{"intermediate_size": 1280, "hidden_act": "squared_relu", "bias": "all", "init_std_qkv": 0.0275, "init_std_down": 0.0, "optimizer": "muon_variant", "beta1": 0.93, "schedule": "wsd", "batch_tokens": 131072, "train_tokens": 858600000, "dataset": "wikipedia_en"}
Each number is 128 + 32 x the weight over its row's rms, rounded and kept within 0 to 255. Layers, rows and columns count from 0. The size above them is the row's rms in percent of the matrix's.

# layer 5 MLP up, 1280x320, rms 0.07, rows 462-510, columns 128-191
size [109  97  92 101 103 102  98  93  91  94 101 100  98 103  94 103 100 100  98 103  95  94  97  99 101  95  91 103 102  91 107 102  97  99 104 103 109  97  96 104 104  98 102 103  94 102  94  96  95]
[[164 129 107 103 156 144  53 151 136 156 100 128 107  65 118 124  74 120  64 120 120 165 117 110  84 130 122 135 109 130 157 171  84 166 127 128 189 104 124 111 130 145 168 107  87 159 100 123 132 129  18 136 128  81 108 116 107  93 137  96 137 142  50 162]
 [154 132 100 119 146 127 127  76  73 142 141 129 119 124 102 128 101 137 126 138 156 143 159 129 125 112 144 108 136 116  81 130 105 148 120 126 138 142 149 179 140 179 152  69 142  98 136 161 121 188  77 126  93 128 140 120 105 116 147  91 108  91 115 167]
 [177 162 106 148 144 170  89  94 141 145 114 125 200  89 125 183 133 133  75  67 121 109  96 136 104 100 174 100 180  65 165 118 144 194 152  68  87 165 166  99 121 136  84 120 111  86 133  40  93 150 151 121 180 114 164 145 117 157 134 158 106 142 137 166]
 [ 82 149 132 105 124 150 124  97  72 113 135 146  91 158 114 138 128  92 209 131 107 114 144 162 241  89 135 160 160 140 131 166 155 173 154 105 145 155 119 124  96 214 129 143  72  75 138 146 143 115 144  98 138 146 109 141 168 106  46 133  57 111  95  98]
 [116 140 123 108 191  65 123 151 107 173 114 148 105 125 158 143 183 125  37 134 141 143  81 114  98 134  98 109  92 173 107 126 118  86 157 129 119 112 120 131 188 114 173 158 137 149 103 142 111 109 133 162 154 150 154 201 156 136  73 106 134 174  98  29]
 [139 110 153 163 112 135 144 157 159 138 152 134  51 132  86  96 142 108 134 167  61 147 126 139  47  79 153 145 122 176 153 127  87  73 122 161 161 130 108 113 162 101 126 142 118 111 147 153  89 113 171 136 209 111 102 152 151 133 136 107 110 172 195 163]
 [163  43 160 131 150 157  97 146 133 146 158 138  90 148 180 126  87 149 105 174 147 205 135 150 103 128 128 175 120 157 174 167 117 116  84 135  87 186 134 135 131 166 121 123 118 179  45 155 137 110 144  24  44 103 167 121 126 104 108 184 153 101 104 127]
 [129 104 127 139 154 105 124 117 158 195 132 132 144  30 135  85 101  23 124 117 136 130 180  91 179 105 127  83 122 158  99 108 116 154  98 102 131 139 169 134 187 122 105 144  97 102 163  98 138 127 159 118 158 209 142 175 127 113 113 150 175 228 119  95]
 [114 153 143 148 178 151  97 128 127 118 151 161 156 168  61 109 168 117 121 164 138 119 132 133 101 137 174 129 101 151 170  89 125 152 113 109 155  86 198 112 127  74 157 159 199 185 135  86 170  79 124  88 177 167 158 111  77 166 112  97 177 147 100 130]
 [129 121 159 165 117 155 143 161 127 116 139  98  77 148  91 169 109 137  88 139 133 210 191  85 151 147 115 128 110 122 108 129 169 113  86 123  75 149  88 129 125 153 160 156  64 138 110  80 100 120 121 125 132 146 119 130 201 153 113 123 146 129 132 141]
 [ 81  98 135 153 144 159 112 113 139 125 101  52 139  68 120 209 139 153 117 166 127 121 124 176  83 143 131  92 107 168 157 117 112 127 114 130 123 135  97 142 131  92 128 131  95 148 129 159 191 157 132 103 126 108 201 157 113 105  70 136 122 132 170  80]
 [140 148 133  65  79 127 136 108 203  94 140 155 148 177 107  82 138 155 136 166 107 165  96 119 148 112 106 123  89 112 155 155 163 146 150  85 129 130 136 137 135 135  76 112  98 113 196 167 109 116 148 136 189 122 138 125 164 191 140 140 140  91  74 117]
 [ 99 179 165 126 176 147 106  84 114 112 126 172 131 190  94 112 129 139 125  82  83 176 178  77 199  93 123 143 177  96 148  95  15 139 104  73 135  85 116 143 113 136 149 131 102  65 135 172 122 121 120 163 107 187 178 132 122 176 133 181  95  85 145 122]
 [202 131 107 192  98 162 135  95 113  95  99 145 131 162 104 104 178 116 118 145 125 113 166 109 120 149 129 152 183 143 102 150 147  68  51  95 165  92 117  88 110 170 111 166 180  64 161 124 127  81 140 138 152 170 100 133 106 171 151 138 111 185 136 159]
 [117  50 119 163 112 123 139 136  99 125  39 183 108  85 152 172 149  82 123 156 140 121  74 136 103 113 113 104 154 150  97 138 141  74 111 129 140  78 109 156 119 146 147 118 152 128 190 139  60 151 174 101 113 124 141  76 104 132 121 107 193 149 180 158]
 [105 134  87 161 124 128 167  93 149 192 105 119  93  65 135  93 127 145 122  78 140 118 151  69 134 207 151 135 137 102  99  84  75 133 136  32  72  99 106 176  99 118 164 118 136 161 142 161  50 131 114 140 148 138 123 138 152 114 161 150  94 119  69 156]
 [ 96 137 100 183 104  90 215 142 129  96 129 134 185 105 113 127 145 114 191 126 119  91 109 156  92  91 132 178 153 106 138  86 143 157  73 114 139 131 139 125 125 147 135 143  95 153 119 123 166  77 127 193  97 168  98 109 174 107 156 171  84 158 159 119]
 [ 66 142 128 121 137 109 111 160 153 122 156  90  48 201 141 142 185 165 140 149 173 140 139 158  90  59 159 136 143  75 147 120 115 161 180 119 135 117 108 104 154 144 153 105  97 130 185 101 138 107 146  58 111 149 139 137 150 145 150 126 147 140 117 125]
 [157  76  85  90 111 137 121 166 103  95 109 119 139 104 155  96 147 134 157 149  74  88 120 161 122  84 113 177 106 171 155 138 135 168  53  99 147 122 149  89 127 156 161 126 117 161 153 156  49 118 103 132 116 126 162  83 120  82 114 134 102 122 133 105]
 [105 150 186 180 195 146 135 101 109  62  97  50 141 150  84 106 113 137 107 173 128 114 126 128 100 111 193 120 175 126 100 153 120 101 130  68 135 139 113 150 113 136 131 209 155  88 153 177 122 129 168  80 111 148 126 139 144 120 138 176  84  96 166 126]
 [135 121 125 103 154 157 125 155 134 125 101 140 136  88 136 132  53  69 119 154 146 147 142 138 172 118 127 128 131 130  73 116 121  90  75 108 144 135  60 173 143 155 118 126 149 146 174 128 161 137 143 170  96  96 103 104 102 129 137 188 126 170 169 123]
 [160 197 159  94 115 169 156 144 120  84  88 133 159 130 116 121 159 139  19 147 166 102 126 178 158 113 116 110 135 130 141 152 168 173 121  84 108 142 140  90  95 107  82 142 183 123 195  98 101 117 129  80 109 142 112 182 155  97 149 188 103 121 151 114]
 [152 120 133 139 132 124 156  94 168 153 145 101  50 132  66 116 118  82 152 157  61 117 149 137  82 104 154  74 152 125 134 191 159  97 121 135 119 185 146 132 102 196 187 124 141 142 109 124 116  99 136  74 131 178 149 139 175 108 157 151 124 165 144 114]
 [124 126 164 150 132 104  94 138  69 161 146 159 128 138 123 140 142 145 145 156 111 143 117 162 123 120 102 131 141  92 102 147 125 142 161  94  92 151 141 176  74  99  94 128 128 154 118 105 164  74 165 139 150 174  87 121 131  49 159 113  78  79 114 133]
 [118  78 136  83 127 158 154 127 133 125  58 126 178 100 108  85 112 109 123 130  54 151  96 107 153 129 107 139 126 126 191 141 127  89  96 140 127 167 153 146 133 130 115 130 118 123 136 167 125 104  89 127 180 163 165 116 140 155 100 121 123 185 125 112]
 [146 132 168 169 127 190 163 142  94 130  57  91  83 151 117 137 225  99 142 112 147 156 121 129 138 169 133 113 118 115 119  97 129  95 156 130 136  89 156  91  95 119 195 117 144 124 108  74  77  95 123 208 102  88 110 143 110 103 140 130 142  65 126 123]
 [159 162 109  96 125  94 156 110 117 141  73 147 117 244 164 155 170 168 136 122 127 100 111 143 108 115  77 102 157 120 143 116  98 132  85 157 114 152 137 144 118 131 113 193 139 175 167  91 161 138 131 117  94 142  70 137 130 126 119  79 160 149 173 159]
 [116 159 116  90 140  97 128 169 181 213 150  64 163  48 121 109 133 134 159 113 165 137 154  79 109 109 141 145 117 110 172 107 164 113  97  98 168 129 104 112  74 141  85 132 144 119 162 111  88 169 145 171 144  88  93 106 156  87 150 113 130  69  81 165]
 [200 125 131 151 139  95 119 120  72  76 117 103 127 138 157  51 188 162 142  74  83 106 135 126 112 140 137 156 108 164 138 183 155 140 157 146 145 131 118  99 120 164  50 138 106  83 124 123 138 164 159 180 208 124 133  94 131 141 141 185 158 150 161 142]
 [125 126 132 124 105 122  64 121 150  97 189 147 166 151 116 118  70 170 123  76 167 116 212 102 135  85 129 122 135 128 154 149 113 163  80  92 186  84 161 154 113 155 179 118 125 165 108 110 146 117 107 143 127 205 112 140  84 127  49 102 118  92 130 153]
 [ 60  91 148 178 143 192 109 149  89 154 160 165 101 171 109 130 119 107 129 107 131 134 131 196 148 119 151 159 139 124 179 197 139  79 102 172 104 128 140 135 151 128 101 120 139 128 136 159 155  34 105 140 119  75 183 134 127 142 110 123  75 109  63  85]
 [119  79 138 144 153 105  97 108 155  93 126 102 158  94 125 108 180 151 122 174 118 122 101  71 103  82 158 128 205 170 126 166 113 130  72 149 132 100 145  83 139 104  84 150 139 147 185 100 164 143 154 179 147 193 118 116 199 151 115 145 127 151 136 120]
 [151 111 115 143  52  97  84 108  93 152 136 136 115 177  46 130  71 160 146 152 155 148  38 146  73 111  99 115 127 106 118  96 138 154 126 135  70 104 133  64 152  77 109 120 141 183 112 125 106  78 104  62  92 106  63 173 118  89 106 129 132 151 127 105]
 [120 115  85 115 138 130 133 167  99 159 127 111 138 138 158 132  88  97 113 139 182 109 130 153 114 113 113 177 151 136  82 123 133 128  96 194 135 166 144 109 111  96 115 102 107 108  97 104 154 131 165 127 150 153 152 163 127 182 147 123 159 132 141  92]
 [108 125 130 148 152 100 106 134 123 142 180  97 110  89 162  71  93 172  99 143 133  88 159 165 191 152 147 135 102 146 149 110 153  62 145 101 110  99 113 138 164 140 138 154 121  85  96 181 158 142 144 143  90 178  86  79 150 110 163 197  66  88  80 132]
 [111 143  76 141 108 136 143 108 134  68 176  69 206 124 103 108  97  71 101 115  82 144 114  87  96  94 176 176 184 158 170  87  79 114 161 170 197 159 132 123 144  97  85 143 165 157  88 164 109  90 148 144 165 137 153  70 124 140  76 134 123 116 144  92]
 [103 157 136 121 118 151 121 169 169 125 112 130 109 137 114  78 140 139 137  97  40 137 149 120 143  82 142 127 140 105 174 137 139 168 134 102 142 179 137 114 119  95  82 195 154 118 102 165 108 190 148 193 151 123  95 153 185 182 143 160  34 114 180 109]
 [135 176 126 184 173  80 156 138 181 133  83 123 156  74  87  95 172 144 120  80 143 123 100 139  60  77 179 150 120 164 134 139 146 126 140 130 157 139 116 102 134  93 159 178 149 107  93 150 137 140 125 135 124 118 125 115 107  92 122  52 139  98 146  98]
 [150 161 138 144 186  90 180 163  68  98  99 125 148 111 150 166 127 122 116  99 134 128 111  93  98  74 125 141 140 125 123 141 164 140 174 104 116 110 151 128  71 107 137 116  74 151 135  99 181 134 156 168 175 107  91 182 159 153 118 121  86 129 171 122]
 [ 82 135 135  90 191 122 187 136 154 173 148 138 136 189 146 163  70 113 127 102 141 171 114  91 139 123 129 131 185 124  91 103  96 120 154 123 178 148  99 118 105 197 120 176 189 126 162  92  89 117 193 151  87 151 146 153 195 118 134 149 142  72 158 174]
 [ 90 126  79 146 154 155 100 144 105 102 176 155  81 120 181 173 142  96 157 178  82 108 121  82 139 136  99 180 179 132 155 124 103  88 128 122  82  94 121 111 118 123 133 134 108  72 158 117 166 124 127 130  77  90 132 147 146  83  86  93 145  84 128 168]
 [112 118 136  84  79 157 168 121 109 123 228  78 200 145 166 160 111 113 138 122 204 145 136  71 160 121 108 141  72 153 152 135 145 137 145 115  72 186 153 112 128 136 147 142  97 146  72 164 159 115 120 116  61 182 159 135 109 114  98 120 150  80 133 122]
 [159 156  99 140 161 146 123  75 141  86 168 132 107 170 111 143 116 162  42  94 106 106 108 141 153  90 146 143 132 100 145  82 153 168 121  66 207 138 167 129 134 141  96 165 135 192  75 159  88 114 120 139 131  72 110 160  98 129 140 127 146 148 129 123]
 [ 64 151 121 157 113 108 119 100 119 160 157 106 167 112 185 147 105 110 132 161 144  70 123 143 174 163 132 138 122 147 120  54 122 179 177 175 199 159  76 168 152 127 134 157 154  24 108  99 129 113 172 144 208 172 175 170 193 141 128 175 128 127 111  74]
 [139 122 134 127 149 124  65 159 170 114 160 154 104 171  59 126 117 124 167 122 147  97  93 160 108 150 103  95 161 175 174 119 136  93 172 112 162 135 190  95 126 115 154 141 169 194 139 139 155 187 146  78 151 161 189 160 124 162 156  93 161 100 103  98]
 [142 122 101 161 167 156 142 203 145 130  73 124 111 137 127 140 108 182 158 113  98 104 109 169 100 154 161  70  65 146 135 160 150 126  81 116 165 171 146 113 162 154 179 163 166 110 102 182 112  83 146 120 136  94 150 157 109 207 113   0 166 180 113 104]
 [156 159 132 139 205 154 187  90 122 115 164 138 140 122 152 143 111 122  90 168  91  90 136  83 123 163 204  65 113 101 169 168  95  87 117 162  81  81 140 102  96 117 160 113 124 141 141 130 104 108  91 158 152 127 165 132 103 120 136 104  96 149 125  76]
 [ 89 158 184 167 132  57 138 143 120 131 157 120 110 132  97  71 167 132 102 151 170 138 127 125 174 144  66  72 174 191 139 108 119 169 113 118 141 128  77 143 131 150 145 191 123 148 115  91 130 106 121 161  96 177  75  94  79 101 149 146 157 158 123 126]
 [121 126 150 128 138  86 100  90 129  86 152 122  99  97  63  52 116 168 177 190 162 120 116 106 103  39 119  96 111  97  64 104  96 121 151 110 119 145 149 134 105 170 121 141 170 117 123 201 125 161 134  70 127 110 144 167 100 101 152 179 142 162 115 120]]